python train.py --n_layer=15 --n_kv_head=1 --tie_embeddings=true --init_std_qkv=0.0492 --init_std_o=0.0 --init_std_up=0.0492 --init_std_down=0.0 --lr_head=0.00869 --batch_tokens=32768 --doc_mask=true --train_tokens=136800000 --dataset="wikipedia_en"
Each number is 50 + 10 x the weight over its row's rms, rounded and kept within 0 to 99. Layers, rows and columns count from 0. The size before them is the row's rms in percent of the matrix's.

# layer 10 MLP up, 512x128, rms 0.128, rows 156-264, columns 0-63
109:63 30 61 60 58 62 34 59 47 59 57 70 49 38 56 42 42 53 56 43 58 45 54 52 60 63 29 41 54 69 53 50 64 43 58 50 37 51 50 63 57 35 49 47 44 35 54 66 33 34 46 34 45 46 54 44 45 41 52 30 58 55 61 52
103:60 54 38 52 48 56 46 47 63 54 43 59 42 54 53 38 38 38 48 42 44 58 32 52 56 42 62 56 29 68 38 51 57 43 63 50 53 62 60 59 50 39 58 62 67 48 56 57 39 40 45 47 44 56 54 40 54 43 54 33 52 34 37 52
098:47 41 48 43 61 61 48 58 44 52 71 51 38 48 55 60 48 42 50 43 62 39 63 44 50 52 51 44 38 38 64 43 62 51 34 36 47 46 71 44 62 60 89 50 62 29 25 42 54 36 51 44 44 41 43 47 46 53 30 49 55 54 44 38
099:40 60 63 48 63 73 54 43 60 65 50 55 44 47 53 40 70 53 41 56 60 69 31 41 53 57 68 47 72 54 46 54 69 41 30 50 60 62 46 42 50 42 54 57 38 65 43 51 58 27 45 55 62 65 55 55 47 59 56 46 46 38 53 51
095:42 31 39 51 57 39 62 53 51 52 45 51 42 57 50 38 42 37 60 47 36 65 48 56 42 54 45 57 26 50 46 52 54 65 41 62 47 43 56 59 64 57 71 45 40 40 39 37 54 55 32 45 45 44 71 61 46 49 59 38 55 42 47 45
096:43 31 66 35 61 62 32 65 57 38 49 38 46 44 63 30 52 39 50 45 39 49 47 46 53 63 51 63 42 83 56 58 47 54 47 50 50 42 60 50 44 45 50 56 57 46 49 35 58 50 42 49 65 42 50 43 50 53 55 59 43 64 52 52
092:37 48 39 48 63 45 58 44 65 43 48 62 59 51 45 62 52 40 53 59 46 48 51 65 56 52 51 44 29 70 33 54 49 60 61 29 37 41 63 62 66 62 50 59 46 46 46 58 52 32 57 59 37 45 39 50 57 36 47 56 22 41 63 37
103:39 51 58 48 51 66 53 40 35 50 53 30 59 57 41 42 62 56 55 52 52 58 60 61 57 34 50 55 36 52 48 45 58 52 40 47 51 52 56 33 42 55 46 61 43 57 47 44 70 46 46 54 46 41 56 33 51 61 43 39 42 51 33 34
092:61 39 50 31 59 57 52 41 28 61 46 57 47 57 66 69 29 50 36 48 52 49 41 60 46 56 50 55 53 58 38 47 55 56 55 43 53 44 37 41 62 49 65 34 33 61 55 30 49 48 39 60 58 59 43 57 49 48 57 39 40 45 50 46
103:56 47 44 56 44 50 51 43 35 61 42 55 55 57 45 47 47 54 52 48 52 32 50 67 45 47 47 60 51 56 50 51 41 53 45 54 34 64 45 54 47 35 52 38 53 51 55 55 70 57 61 44 54 31 46 36 75 57 37 34 68 33 50 58
100:51 56 65 56 42 35 46 43 87 48 53 53 45 52 45 38 47 55 50 49 65 50 60 41 36 52 69 48 51 56 45 43 51 59 61 46 57 57 59 55 58 46 48 56 55 66 50 35 52 45 50 36 52 59 60 62 52 44 61 60 30 61 43 59
108:48 45 47 46 66 44 52 39 35 45 61 38 34 65 37 46 48 62 48 45 52 49 58 43 54 48 29 40 60 53 48 53 57 30 56 41 57 46 49 45 58 43 34 63 42 47 43 47 55 43 52 52 37 49 67 58 52 52 59 66 26 51 58 47
091:57 44 40 49 69 40 41 34 56 43 51 54 60 47 68 51 58 47 41 56 67 29 30 33 36 63 60 41 50 61 55 32 25 63 51 53 58 31 34 40 63 61 49 29 51 53 49 42 53 45 70 38 53 40 57 51 49 41 61 43 55 51 46 55
101:49 46 58 48 74 39 58 37 63 45 63 56 51 21 41 54 48 63 40 49 48 54 45 51 51 64 47 46 50 45 36 48 40 58 50 54 52 51 61 40 42 62 34 59 61 32 38 56 40 53 50 67 30 51 49 30 69 27 48 54 53 50 33 51
100:45 33 52 52 63 52 65 35 26 42 47 47 41 58 60 48 53 58 46 42 52 29 56 54 55 51 40 56 63 73 58 51 56 64 36 53 51 51 44 46 53 56 44 54 40 69 47 44 47 44 43 46 55 58 53 63 50 50 51 41 43 53 49 42
102:54 57 66 38 48 37 27 43 44 51 44 63 46 40 45 53 61 56 59 56 62 52 55 49 39 49 49 53 59 64 38 59 60 55 62 63 45 55 49 56 60 40 62 49 51 72 60 50 50 59 55 52 43 45 47 53 34 40 34 41 34 55 28 58
104:60 58 65 36 49 45 38 54 59 61 49 39 55 50 61 36 40 43 61 41 59 38 43 34 47 47 52 44 53 52 51 61 40 51 58 45 53 30 72 56 40 54 58 45 60 43 44 51 35 53 42 47 45 56 70 48 47 38 42 64 48 34 43 58
100:45 50 51 55 64 45 69 68 54 43 36 49 49 55 49 54 78 61 37 57 41 51 31 51 30 54 32 45 48 52 52 57 33 56 54 62 39 59 54 50 41 48 36 54 41 60 46 51 61 50 46 61 36 50 42 70 60 59 53 32 56 46 32 34
101:52 47 58 45 44 43 42 49 31 63 64 60 47 62 46 44 46 59 50 50 40 42 39 46 47 74 36 56 37 41 57 65 40 38 44 48 45 41 48 47 35 48 46 62 50 62 53 50 59 52 57 57 37 56 38 51 67 48 47 42 50 49 45 61
100:67 40 51 53 28 48 36 49 57 55 47 62 55 59 51 33 35 34 53 48 53 42 43 52 49 63 33 59 36 64 63 36 35 45 56 49 47 42 56 61 44 63 59 32 53 68 55 50 56 45 53 48 41 40 63 60 68 39 41 44 68 55 46 63
097:70 52 66 41 42 46 50 39 40 33 48 57 57 41 61 56 44 50 40 50 47 54 35 47 46 38 27 44 50 47 41 47 62 41 50 51 51 61 46 55 50 43 54 55 31 77 62 49 50 58 55 53 61 55 57 38 56 43 56 53 57 47 46 49
102:56 51 65 56 50 38 57 33 58 35 51 50 51 40 39 59 57 44 50 56 67 65 52 51 59 47 51 41 47 56 46 68 49 65 47 38 57 47 50 59 54 59 37 54 60 44 41 58 56 29 55 51 60 64 53 32 58 63 26 50 40 43 30 54
100:46 30 41 37 35 53 48 46 42 56 46 55 26 53 39 43 62 63 58 46 49 42 58 49 57 55 51 49 50 41 31 44 46 73 42 45 53 51 66 45 36 44 53 60 49 48 43 46 40 58 53 50 53 50 69 41 36 57 50 50 59 49 43 54
096:54 57 36 48 49 43 53 58 40 45 33 44 52 47 29 48 50 49 47 63 45 38 56 39 56 28 42 45 42 48 53 47 65 47 47 62 45 61 44 56 51 47 60 50 51 60 62 32 49 54 48 67 38 51 58 39 48 53 56 48 47 62 44 65
105:76 52 45 50 46 49 41 47 59 52 55 56 53 70 41 52 55 62 70 38 64 37 54 46 49 44 49 51 53 66 58 54 66 53 44 44 47 41 55 49 36 41 51 54 60 52 58 46 46 49 52 32 52 59 70 46 71 46 44 76 49 63 38 34
086:65 52 50 56 58 36 63 46 43 59 38 65 52 38 52 53 61 63 47 52 52 59 53 42 45 43 61 63 62 58 43 43 66 55 59 41 58 47 44 33 36 55 57 35 57 35 53 58 58 44 54 36 45 47 59 55 61 54 40 37 49 47 52 32
114:57 38 38 56 43 43 73 64 64 24 57 52 50 44 50 60 56 61 45 55 44 47 47 47 40 51 54 64 49 47 39 35 76 45 49 50 38 49 38 57 34 44 64 45 33 57 35 39 50 44 58 39 60 32 42 59 41 41 76 32 63 58 33 44
099:49 41 54 38 56 36 40 47 54 58 34 46 55 66 39 34 53 60 45 59 65 52 61 75 36 54 50 58 45 62 62 57 52 46 56 47 52 58 55 43 55 56 51 63 50 41 45 48 59 28 46 50 29 55 59 78 59 38 36 55 44 28 36 39
091:54 48 57 47 55 27 41 55 35 61 43 55 47 36 43 41 75 50 63 58 65 42 45 57 48 36 53 43 52 56 47 40 46 51 41 40 50 43 43 51 47 66 39 51 49 38 47 43 45 72 48 42 58 47 53 34 56 57 56 38 51 53 35 44
097:48 41 51 46 49 37 43 33 49 28 39 52 39 40 58 55 54 57 42 45 57 51 46 44 57 43 41 42 46 63 53 58 34 42 36 66 31 50 61 62 58 43 40 55 35 45 38 63 40 61 53 60 65 46 41 37 31 53 44 22 50 41 36 47
103:65 57 42 59 50 38 33 62 46 56 45 63 47 56 57 46 34 47 52 42 52 38 46 54 48 51 41 63 56 44 68 50 52 51 51 68 69 52 65 56 43 61 50 48 51 50 54 57 46 45 51 62 64 60 62 43 43 76 41 46 52 37 35 52
104:48 44 67 38 54 51 38 53 49 30 39 48 48 69 62 54 35 77 41 57 44 58 49 56 54 44 53 54 61 50 49 42 48 54 41 57 65 54 46 50 54 39 47 50 35 52 57 44 45 48 62 51 43 33 45 49 45 39 34 42 45 33 48 37
099:43 59 55 59 48 47 56 55 28 45 38 48 52 66 52 51 70 43 58 63 57 52 31 36 56 51 58 55 33 66 55 53 62 51 46 43 62 48 42 43 48 62 45 47 43 52 45 41 38 47 50 58 43 47 38 45 49 46 51 63 44 63 53 44
111:53 77 52 49 57 37 34 54 60 68 47 66 29 45 58 41 48 56 64 26 61 58 67 41 42 39 62 41 47 57 50 64 47 64 48 50 43 39 39 51 56 36 57 41 47 44 51 42 42 47 52 54 58 53 59 37 58 65 41 32 57 50 44 66
097:65 56 42 50 51 48 51 46 59 40 49 65 45 49 52 33 63 46 55 47 65 61 57 53 54 47 45 53 53 58 63 40 59 58 53 55 47 36 43 41 58 46 48 63 33 55 57 48 63 42 55 54 52 42 45 48 61 42 40 62 59 65 62 64
105:64 58 48 45 41 37 35 66 56 48 44 60 39 48 49 52 49 66 48 53 62 68 26 65 50 43 38 45 41 52 47 61 48 55 24 69 55 53 51 40 45 48 58 51 60 73 46 51 53 60 49 53 64 50 30 49 74 31 50 62 46 43 30 66
104:56 39 58 60 67 47 48 58 33 42 63 58 46 45 55 47 49 68 39 49 48 56 38 50 37 28 54 63 43 40 53 41 54 51 29 45 62 50 60 45 55 35 34 56 59 74 33 51 52 59 51 53 43 38 29 53 43 64 24 39 59 32 49 40
091:65 31 53 33 63 45 63 56 39 21 49 53 59 46 66 62 43 73 48 48 65 56 55 37 37 46 51 43 57 43 43 59 49 60 39 49 49 52 59 56 51 37 44 43 52 52 46 70 61 40 44 68 39 43 65 52 66 39 38 40 41 60 63 50
098:52 46 39 40 42 59 43 46 43 59 61 54 48 68 58 59 50 57 61 60 53 63 40 66 64 47 48 41 41 54 56 52 59 64 71 52 55 58 49 46 59 52 56 71 58 47 58 52 36 42 55 62 51 56 59 57 43 51 28 72 29 52 49 45
102:48 50 37 69 50 41 54 50 49 51 32 49 54 36 51 43 64 48 65 69 37 52 36 56 50 67 53 56 55 52 38 42 56 39 68 48 58 63 39 42 37 52 45 49 38 37 68 40 44 54 47 35 67 53 60 33 56 51 48 39 48 48 52 44
105:46 70 41 50 54 34 64 52 23 62 42 58 54 49 47 43 29 49 53 61 45 51 63 57 46 44 65 52 43 52 58 43 50 49 46 47 58 44 35 50 51 45 57 58 26 41 42 45 56 48 54 45 54 46 25 56 51 54 73 45 73 40 65 47
098:56 54 57 50 45 35 59 66 46 43 43 51 55 43 43 46 52 54 57 48 46 68 41 61 64 68 61 50 46 54 47 55 49 49 40 52 45 63 46 28 46 36 58 57 52 58 36 53 68 42 43 55 45 46 60 53 63 52 26 56 35 40 53 52
094:38 50 45 45 57 63 68 46 74 36 49 35 42 55 46 56 64 53 52 45 46 50 29 64 62 52 44 45 55 68 61 48 51 47 41 60 48 43 51 50 52 52 49 37 41 27 45 47 50 54 40 58 50 38 55 40 67 33 62 42 58 59 33 36
086:65 59 61 45 47 41 50 38 54 40 39 50 23 61 37 41 71 57 35 59 51 41 29 57 44 66 57 36 49 48 50 46 64 54 51 37 57 51 62 28 79 32 39 43 66 50 62 63 63 44 40 61 64 48 57 50 55 29 44 51 34 47 50 62
099:50 41 60 38 58 59 48 40 48 47 53 44 63 51 59 57 58 52 35 38 77 57 42 37 46 39 63 50 48 56 37 53 34 59 39 32 43 48 55 66 47 43 54 67 69 32 55 43 41 31 51 46 73 40 51 55 61 46 46 28 52 42 60 47
095:61 35 43 34 54 42 60 45 51 40 54 46 75 52 47 53 43 41 52 46 41 47 41 38 45 42 35 43 58 28 37 50 59 35 49 53 44 42 45 60 45 45 37 58 57 57 58 68 30 26 55 42 48 58 46 57 63 55 35 57 38 49 62 53
100:62 62 47 56 58 52 56 38 48 33 62 39 39 53 68 57 33 46 44 40 50 55 38 45 64 58 41 41 59 48 62 39 43 55 78 53 55 53 31 55 45 44 57 47 50 35 61 53 56 40 50 55 55 52 37 38 58 50 42 45 47 42 51 51
107:47 52 55 48 27 28 42 73 59 45 48 47 38 48 49 64 60 58 48 52 52 63 49 58 50 30 50 64 29 53 54 31 37 36 51 39 43 55 42 63 35 48 27 52 43 42 60 40 35 53 59 58 55 54 55 44 53 60 46 53 55 46 64 31
108:53 61 42 53 48 39 35 37 49 57 56 66 62 51 61 36 52 46 47 64 42 31 63 54 56 42 49 35 59 46 65 44 59 43 50 75 36 45 45 56 54 56 39 66 24 42 40 51 63 50 55 38 58 48 46 53 52 34 67 50 48 31 62 58
103:56 49 35 55 55 66 38 40 44 46 47 52 30 52 50 46 66 45 43 60 43 47 61 51 39 46 57 52 43 64 49 55 51 53 53 40 44 53 57 46 42 68 38 50 50 47 42 38 40 59 54 51 54 40 68 56 59 65 53 31 55 62 39 43
096:53 35 57 41 66 64 37 40 55 47 59 52 45 62 50 46 50 49 62 59 35 62 49 71 60 68 39 53 49 61 62 36 43 39 41 62 48 47 37 43 41 40 36 50 58 51 49 49 41 34 50 47 46 61 60 41 54 60 48 55 69 62 39 63
104:59 43 41 55 60 48 36 48 44 60 45 56 66 51 54 49 44 41 59 48 55 45 39 58 68 37 57 69 44 57 60 66 65 58 65 44 62 47 43 51 46 59 53 41 34 49 55 51 40 38 42 53 49 55 48 47 50 49 58 52 47 58 61 50
098:37 64 48 50 61 33 35 57 45 42 46 66 60 59 60 48 60 57 46 63 57 52 33 38 39 28 43 50 66 50 58 43 46 66 41 54 35 28 59 43 55 67 49 44 48 46 57 32 45 48 46 50 49 59 58 58 44 62 39 31 53 51 42 52
095:53 65 50 43 51 53 39 52 46 45 50 67 56 58 49 53 42 53 53 46 45 53 34 31 59 36 54 44 56 54 46 41 65 61 65 41 59 35 69 43 43 37 43 38 65 44 52 40 56 35 26 44 44 60 58 54 41 53 46 39 54 36 46 65
098:42 47 45 30 55 60 54 48 53 62 48 67 48 64 46 49 40 59 33 69 55 48 57 74 51 30 49 45 39 52 41 46 58 39 66 43 45 50 29 51 43 41 43 41 54 40 54 57 46 30 57 53 39 31 43 50 60 63 51 60 62 56 60 40
100:59 43 37 41 61 44 40 43 33 52 54 33 56 44 48 46 53 43 41 61 63 33 53 47 59 27 62 40 45 63 40 55 46 62 36 64 46 49 52 45 55 51 64 40 28 64 64 51 69 46 58 42 62 45 43 60 48 60 46 72 39 45 37 59
095:70 37 59 77 72 48 67 51 48 50 34 49 42 43 56 46 48 40 48 39 49 31 42 45 43 61 61 46 47 64 63 52 51 41 45 44 51 65 59 66 46 36 53 53 61 45 41 60 38 52 43 55 41 46 55 45 59 54 47 57 44 56 33 36
105:55 45 53 64 50 55 48 50 50 63 29 55 36 43 49 39 57 43 30 54 31 48 55 61 47 62 71 42 50 47 53 54 46 52 62 23 61 64 60 50 43 52 40 42 60 45 36 46 35 44 53 49 41 66 44 55 62 51 38 51 55 35 47 46
099:68 37 32 53 59 51 31 31 53 33 50 56 61 59 49 48 33 47 52 40 54 56 61 66 64 42 61 60 46 40 62 30 51 49 53 60 42 35 36 37 58 46 58 57 49 62 42 52 42 59 47 46 52 49 51 59 47 50 46 39 48 64 45 36
104:64 51 42 64 56 56 32 74 47 57 40 53 45 61 46 47 35 51 45 62 69 60 52 48 62 30 60 37 46 47 41 59 47 35 47 56 48 30 53 47 30 49 50 41 59 48 63 48 62 40 50 45 44 45 49 62 64 61 48 34 64 28 48 60
109:45 38 47 67 66 45 58 50 57 64 60 46 46 57 64 44 35 64 32 50 57 54 40 48 63 51 61 34 51 54 40 45 48 56 38 41 45 59 52 39 49 36 38 46 49 59 58 53 50 54 37 40 51 52 78 53 40 76 44 64 46 46 39 45
099:53 42 55 66 57 50 34 56 64 49 47 49 59 35 57 48 36 48 47 58 51 46 37 67 60 44 48 48 49 42 57 40 57 35 41 57 49 37 52 36 16 50 41 42 41 52 40 51 39 44 42 56 46 55 56 49 49 34 37 42 58 51 35 42
106:45 65 61 50 41 45 45 43 54 39 57 46 76 44 53 46 47 47 44 66 60 52 51 43 46 43 61 38 44 34 51 37 53 48 59 49 51 56 42 71 41 39 54 32 37 25 46 36 51 53 38 51 48 62 47 58 62 58 58 49 49 52 39 53
097:48 54 46 31 55 54 54 52 45 37 59 45 50 59 64 68 65 63 43 60 32 38 62 52 57 26 44 56 47 53 53 53 70 68 50 50 52 52 52 54 49 56 60 48 38 73 53 51 36 32 31 38 63 52 54 54 51 52 51 44 65 54 48 47
097:56 58 54 66 48 34 48 56 77 53 67 56 30 53 54 60 43 38 35 66 52 51 48 62 52 48 40 28 41 61 34 30 49 43 62 62 41 42 52 51 42 40 54 45 43 36 52 46 38 74 55 60 29 67 62 39 65 35 51 46 37 37 54 47
092:56 54 56 41 56 40 58 41 56 41 52 55 57 46 66 48 53 48 82 58 54 54 46 43 73 44 48 33 56 66 34 35 59 49 45 36 46 46 56 59 41 52 38 50 59 60 57 32 46 46 45 46 41 33 57 33 51 47 51 43 36 53 41 42
099:36 49 66 46 59 52 59 40 51 48 57 51 47 72 43 53 37 38 47 51 51 30 63 57 47 51 40 29 32 46 53 42 54 60 47 31 54 64 68 40 46 26 53 61 42 43 56 47 59 55 46 51 73 45 61 41 48 48 39 63 47 33 42 41
112:57 46 53 48 48 33 44 63 70 60 51 59 55 47 49 63 57 58 53 55 65 67 61 56 55 63 45 35 56 47 48 61 62 55 40 48 34 33 45 45 53 38 56 41 58 58 46 58 61 50 49 65 47 42 49 63 64 49 45 40 46 61 40 43
098:50 43 33 49 40 44 58 57 42 57 53 39 53 58 55 37 54 49 56 57 63 58 59 47 56 50 54 45 43 60 62 55 53 64 42 38 58 37 51 60 61 54 46 53 42 62 52 70 54 58 52 47 67 39 58 46 44 71 55 43 40 34 44 61
093:68 40 52 49 72 56 52 40 45 52 54 48 43 53 49 48 47 32 67 49 46 51 56 73 36 65 64 51 47 59 57 29 63 50 47 41 40 57 46 45 51 50 28 66 53 55 53 50 59 58 46 45 54 51 49 60 47 56 53 45 22 44 60 48
104:35 47 41 47 44 52 40 57 64 50 69 46 60 48 36 47 63 48 53 58 55 58 46 52 51 60 56 37 56 35 52 42 60 47 50 52 68 62 39 51 64 56 52 62 34 53 47 55 52 53 55 44 64 37 55 64 31 54 53 39 57 47 65 61
097:52 39 51 54 53 35 35 23 47 48 57 49 43 65 59 51 47 47 42 43 46 64 31 48 49 76 59 56 39 52 63 48 53 47 47 45 50 48 50 48 47 39 36 58 48 35 49 43 53 50 30 59 47 58 56 82 72 72 49 49 58 48 49 53
103:46 59 53 57 56 37 50 42 47 58 42 54 54 55 43 47 10 58 47 64 35 59 53 68 52 38 47 59 35 70 40 52 37 62 65 34 45 33 63 42 45 53 61 65 36 52 48 47 49 52 58 41 40 44 37 38 58 50 34 42 55 64 54 55
087:39 56 25 50 58 61 43 39 41 61 51 45 55 52 47 33 30 45 43 51 70 54 63 49 50 51 54 44 44 39 50 53 55 70 67 52 35 58 34 51 55 51 44 72 38 46 46 31 49 46 46 49 42 37 41 62 56 40 60 65 59 39 39 61
094:36 34 66 59 57 73 47 64 57 70 44 41 51 22 39 38 50 43 56 58 30 47 47 60 52 59 65 46 62 40 61 54 56 46 45 51 57 50 42 62 52 49 39 40 49 51 61 37 45 49 58 51 57 54 62 69 57 46 49 54 59 34 42 56
092:66 54 56 69 45 59 41 58 50 45 46 53 26 49 49 39 57 53 52 41 55 53 61 39 43 37 51 52 37 56 41 53 62 55 51 50 28 40 52 35 63 54 44 63 33 56 47 29 50 29 53 33 38 39 54 52 47 39 49 58 54 60 48 43
101:55 47 43 46 47 49 35 28 34 57 66 59 36 59 28 63 52 47 56 62 75 61 64 46 53 48 44 48 62 57 61 46 45 52 51 51 64 57 49 37 70 69 35 50 50 46 39 46 51 52 35 59 60 48 58 66 31 65 49 34 55 41 43 40
100:54 16 34 39 51 45 64 68 69 49 38 54 38 43 57 60 46 35 61 49 55 64 46 49 38 65 62 43 40 63 60 41 69 46 68 41 51 54 38 64 37 54 55 59 48 49 57 57 47 48 47 63 59 57 50 41 67 41 59 69 54 41 42 49
097:69 55 41 58 46 49 59 38 48 49 39 28 47 66 34 49 63 51 63 55 61 59 57 53 53 64 56 46 48 42 54 33 51 53 67 57 63 63 65 41 59 60 36 71 62 67 32 50 44 29 47 40 54 52 49 56 47 46 47 49 35 39 55 57
103:52 33 40 53 44 55 37 47 32 53 60 65 66 55 33 48 60 59 32 59 39 63 48 56 62 33 49 40 43 44 64 48 53 38 62 59 59 57 51 48 52 45 57 57 38 44 37 38 56 63 57 66 61 35 29 59 47 55 50 57 54 66 49 49
100:63 45 37 35 76 53 54 48 50 50 48 49 44 67 41 51 59 59 43 55 53 58 41 54 57 43 48 57 62 46 66 55 56 53 55 60 59 34 47 50 36 55 50 42 71 57 59 61 58 39 75 62 53 63 53 47 44 38 44 64 48 60 64 62
100:30 48 64 22 37 63 57 44 47 52 40 48 57 47 48 59 58 64 56 49 45 59 52 53 60 28 39 51 70 52 62 50 80 59 46 45 58 57 48 47 39 46 41 58 46 32 49 51 50 55 50 50 55 52 72 63 46 52 57 49 57 50 29 52
087:37 38 35 54 66 44 52 53 38 57 62 45 49 40 46 30 36 55 47 56 59 42 43 56 47 57 78 60 42 67 55 47 52 70 56 59 58 52 56 45 61 56 49 63 46 29 53 51 42 56 53 46 37 38 67 31 55 45 57 60 51 50 54 52
098:63 30 46 47 48 54 37 69 32 48 46 34 63 46 44 57 62 50 54 50 50 39 44 53 44 43 54 51 61 54 33 50 49 41 51 51 44 47 33 57 66 52 59 52 57 46 62 52 51 56 64 41 62 53 43 45 52 55 47 57 45 62 54 55
097:56 32 48 56 55 58 51 57 52 36 68 45 35 48 46 58 57 90 38 45 52 54 55 57 67 60 51 61 46 34 55 35 66 55 50 46 23 52 62 39 47 50 43 36 45 48 40 51 51 46 47 33 69 57 45 40 47 58 38 58 42 43 44 50
101:42 44 47 51 47 35 47 71 58 70 46 65 63 49 64 63 51 65 51 54 61 33 48 45 61 48 62 48 29 56 52 48 40 31 63 37 55 48 39 55 62 35 38 55 58 50 33 51 58 55 40 44 42 53 68 55 65 50 45 40 24 39 64 47
097:35 52 48 30 51 36 46 51 56 50 68 45 42 53 41 58 52 54 54 48 49 55 63 48 34 45 53 56 36 53 43 40 63 53 69 52 39 39 48 65 68 60 63 43 41 33 51 39 49 41 48 55 53 37 50 62 35 43 51 39 31 67 58 52
103:39 47 57 55 48 72 48 60 58 46 46 53 43 42 60 61 31 50 48 45 43 40 63 50 60 45 58 49 32 59 51 50 61 47 63 48 65 36 52 57 50 45 63 47 40 26 58 56 57 33 34 59 68 67 67 42 58 46 62 53 54 42 56 47
091:63 43 47 33 45 47 37 61 46 46 77 42 40 53 51 52 47 58 43 29 50 47 40 50 44 51 54 53 42 45 53 36 50 46 75 48 54 63 34 62 54 43 57 34 30 62 51 49 50 46 57 47 47 39 59 57 65 40 58 65 31 57 32 47
101:51 57 58 44 55 40 47 53 50 56 40 76 48 69 50 43 43 50 51 45 32 59 46 49 54 75 46 59 55 52 54 36 57 56 51 66 50 68 43 48 51 63 50 48 48 50 44 58 59 33 63 48 39 48 51 52 49 45 53 46 58 59 33 38
097:44 45 55 38 44 56 51 35 31 49 64 40 55 42 34 48 55 50 52 52 62 41 71 45 65 70 45 56 53 42 63 44 52 67 67 47 60 55 40 50 33 53 53 51 51 55 21 52 59 47 65 43 53 44 62 58 50 44 51 51 38 29 54 54
101:51 56 46 56 45 39 48 56 48 35 44 67 44 35 43 47 60 66 50 51 45 50 39 26 31 57 47 64 40 55 57 54 55 76 34 54 54 47 45 79 34 53 43 59 53 59 68 41 34 41 46 60 44 56 48 51 59 45 39 42 51 54 59 59
106:31 42 60 26 70 46 50 58 67 35 46 59 56 49 50 58 46 43 74 45 50 45 47 62 70 58 50 59 51 50 52 50 55 49 42 47 44 56 44 36 38 35 50 36 37 46 62 49 35 51 53 43 51 52 42 43 50 35 54 39 52 53 58 33
098:65 64 46 39 45 49 46 63 54 61 57 33 50 58 46 42 61 54 48 49 59 55 59 67 70 34 42 53 42 56 48 46 47 38 59 41 53 52 42 67 47 46 40 41 42 65 53 63 49 61 73 56 47 40 60 41 58 53 57 41 36 52 53 39
094:62 42 48 68 45 39 39 67 53 59 49 45 54 60 39 45 46 47 55 34 61 44 43 78 41 58 51 75 40 45 41 43 47 55 45 58 56 56 68 64 39 46 43 41 39 52 63 50 48 48 62 41 56 52 51 46 50 49 61 53 44 52 50 41
090:63 48 50 60 42 41 45 44 45 52 45 37 59 51 56 54 57 67 79 59 65 49 38 41 54 48 41 48 52 57 49 70 38 71 57 52 50 58 58 69 58 42 45 64 47 44 33 60 60 42 47 45 33 49 56 44 42 51 49 48 44 55 34 71
102:52 56 45 59 56 57 57 45 50 51 62 53 44 48 36 47 60 30 52 49 57 44 48 69 40 67 57 51 54 56 56 46 54 38 42 36 56 69 47 57 47 59 49 61 36 36 54 77 66 53 59 68 64 49 52 46 52 41 55 52 54 39 59 56
116:49 30 43 51 59 54 56 47 34 65 68 62 46 61 52 44 62 54 64 54 55 38 54 50 49 58 51 34 46 47 59 46 45 47 47 54 54 44 48 35 53 25 53 52 50 52 27 59 51 51 50 58 48 62 39 39 60 62 48 52 53 43 47 61
099:59 56 44 61 52 54 48 44 61 44 46 40 60 40 47 50 46 42 56 56 65 56 55 37 42 44 60 55 56 50 69 52 50 57 43 27 72 22 49 51 46 34 65 39 58 44 42 26 43 40 31 51 66 40 55 61 45 38 48 41 45 55 35 68
092:48 35 71 57 51 47 37 39 61 49 50 63 42 44 59 51 42 55 54 61 61 48 53 54 50 55 59 51 66 49 48 71 48 44 58 33 50 59 33 32 44 56 50 29 55 54 50 39 45 56 39 55 36 36 51 62 61 56 53 58 50 34 53 30
103:37 46 53 62 63 53 53 48 51 57 54 41 42 61 39 58 39 51 46 67 59 51 47 36 56 50 60 44 41 47 47 34 47 63 55 43 69 65 64 55 36 42 41 56 44 44 43 55 38 39 60 33 53 56 55 54 37 39 40 47 66 52 49 51
100:45 54 38 57 54 25 30 37 52 50 54 45 48 58 59 44 57 42 48 65 52 48 68 43 56 61 46 41 46 51 50 29 49 52 49 58 52 56 53 66 56 37 31 41 37 57 39 52 53 56 54 35 61 51 54 58 42 50 36 47 44 54 47 66
089:52 36 49 53 68 51 57 61 25 51 58 67 24 42 46 43 61 58 69 58 29 48 42 56 54 28 67 42 34 59 49 45 42 70 60 53 48 53 44 50 63 72 31 65 42 43 31 46 55 47 65 46 44 50 50 51 54 54 40 60 51 48 53 48
105:61 56 62 37 54 72 38 40 40 45 69 59 38 58 43 41 39 61 52 43 52 56 58 42 51 42 54 39 48 44 71 51 69 47 53 45 47 62 29 42 38 53 46 40 59 52 41 60 56 32 41 53 46 49 60 40 66 55 59 73 48 57 39 45
098:67 41 39 54 41 34 47 52 53 45 62 48 37 33 54 41 45 33 54 59 64 60 42 68 46 63 53 52 43 57 51 54 45 31 54 34 28 29 55 30 53 44 43 66 49 54 47 59 47 54 52 39 53 50 62 35 55 67 47 53 57 55 57 40
101:48 51 62 56 61 53 50 51 62 57 35 52 44 37 55 50 53 31 52 44 69 60 47 41 51 65 55 58 29 45 38 52 54 46 50 49 46 41 42 37 53 37 51 28 48 55 49 68 42 50 53 65 44 21 65 53 44 43 40 32 33 50 46 72
100:48 45 65 50 62 46 75 54 20 42 40 54 31 67 40 57 38 52 59 50 59 56 32 58 54 56 40 48 65 50 28 56 52 54 49 42 37 53 46 47 41 45 47 36 55 47 59 46 43 43 46 29 66 54 53 40 41 69 56 48 44 46 44 55
100:65 53 47 52 64 55 25 46 52 39 51 41 46 47 20 54 47 46 68 56 60 45 37 49 34 48 37 53 54 53 51 53 43 61 34 34 59 61 60 36 44 68 64 54 51 45 41 60 48 57 49 45 47 42 53 57 40 46 21 42 60 64 47 35
098:42 55 42 54 53 69 56 54 46 67 61 40 46 49 63 57 51 66 24 74 64 67 68 54 28 40 44 40 52 53 69 48 61 62 32 47 54 41 52 57 62 52 56 46 42 48 43 67 55 40 42 71 48 42 47 59 56 50 45 53 48 55 54 66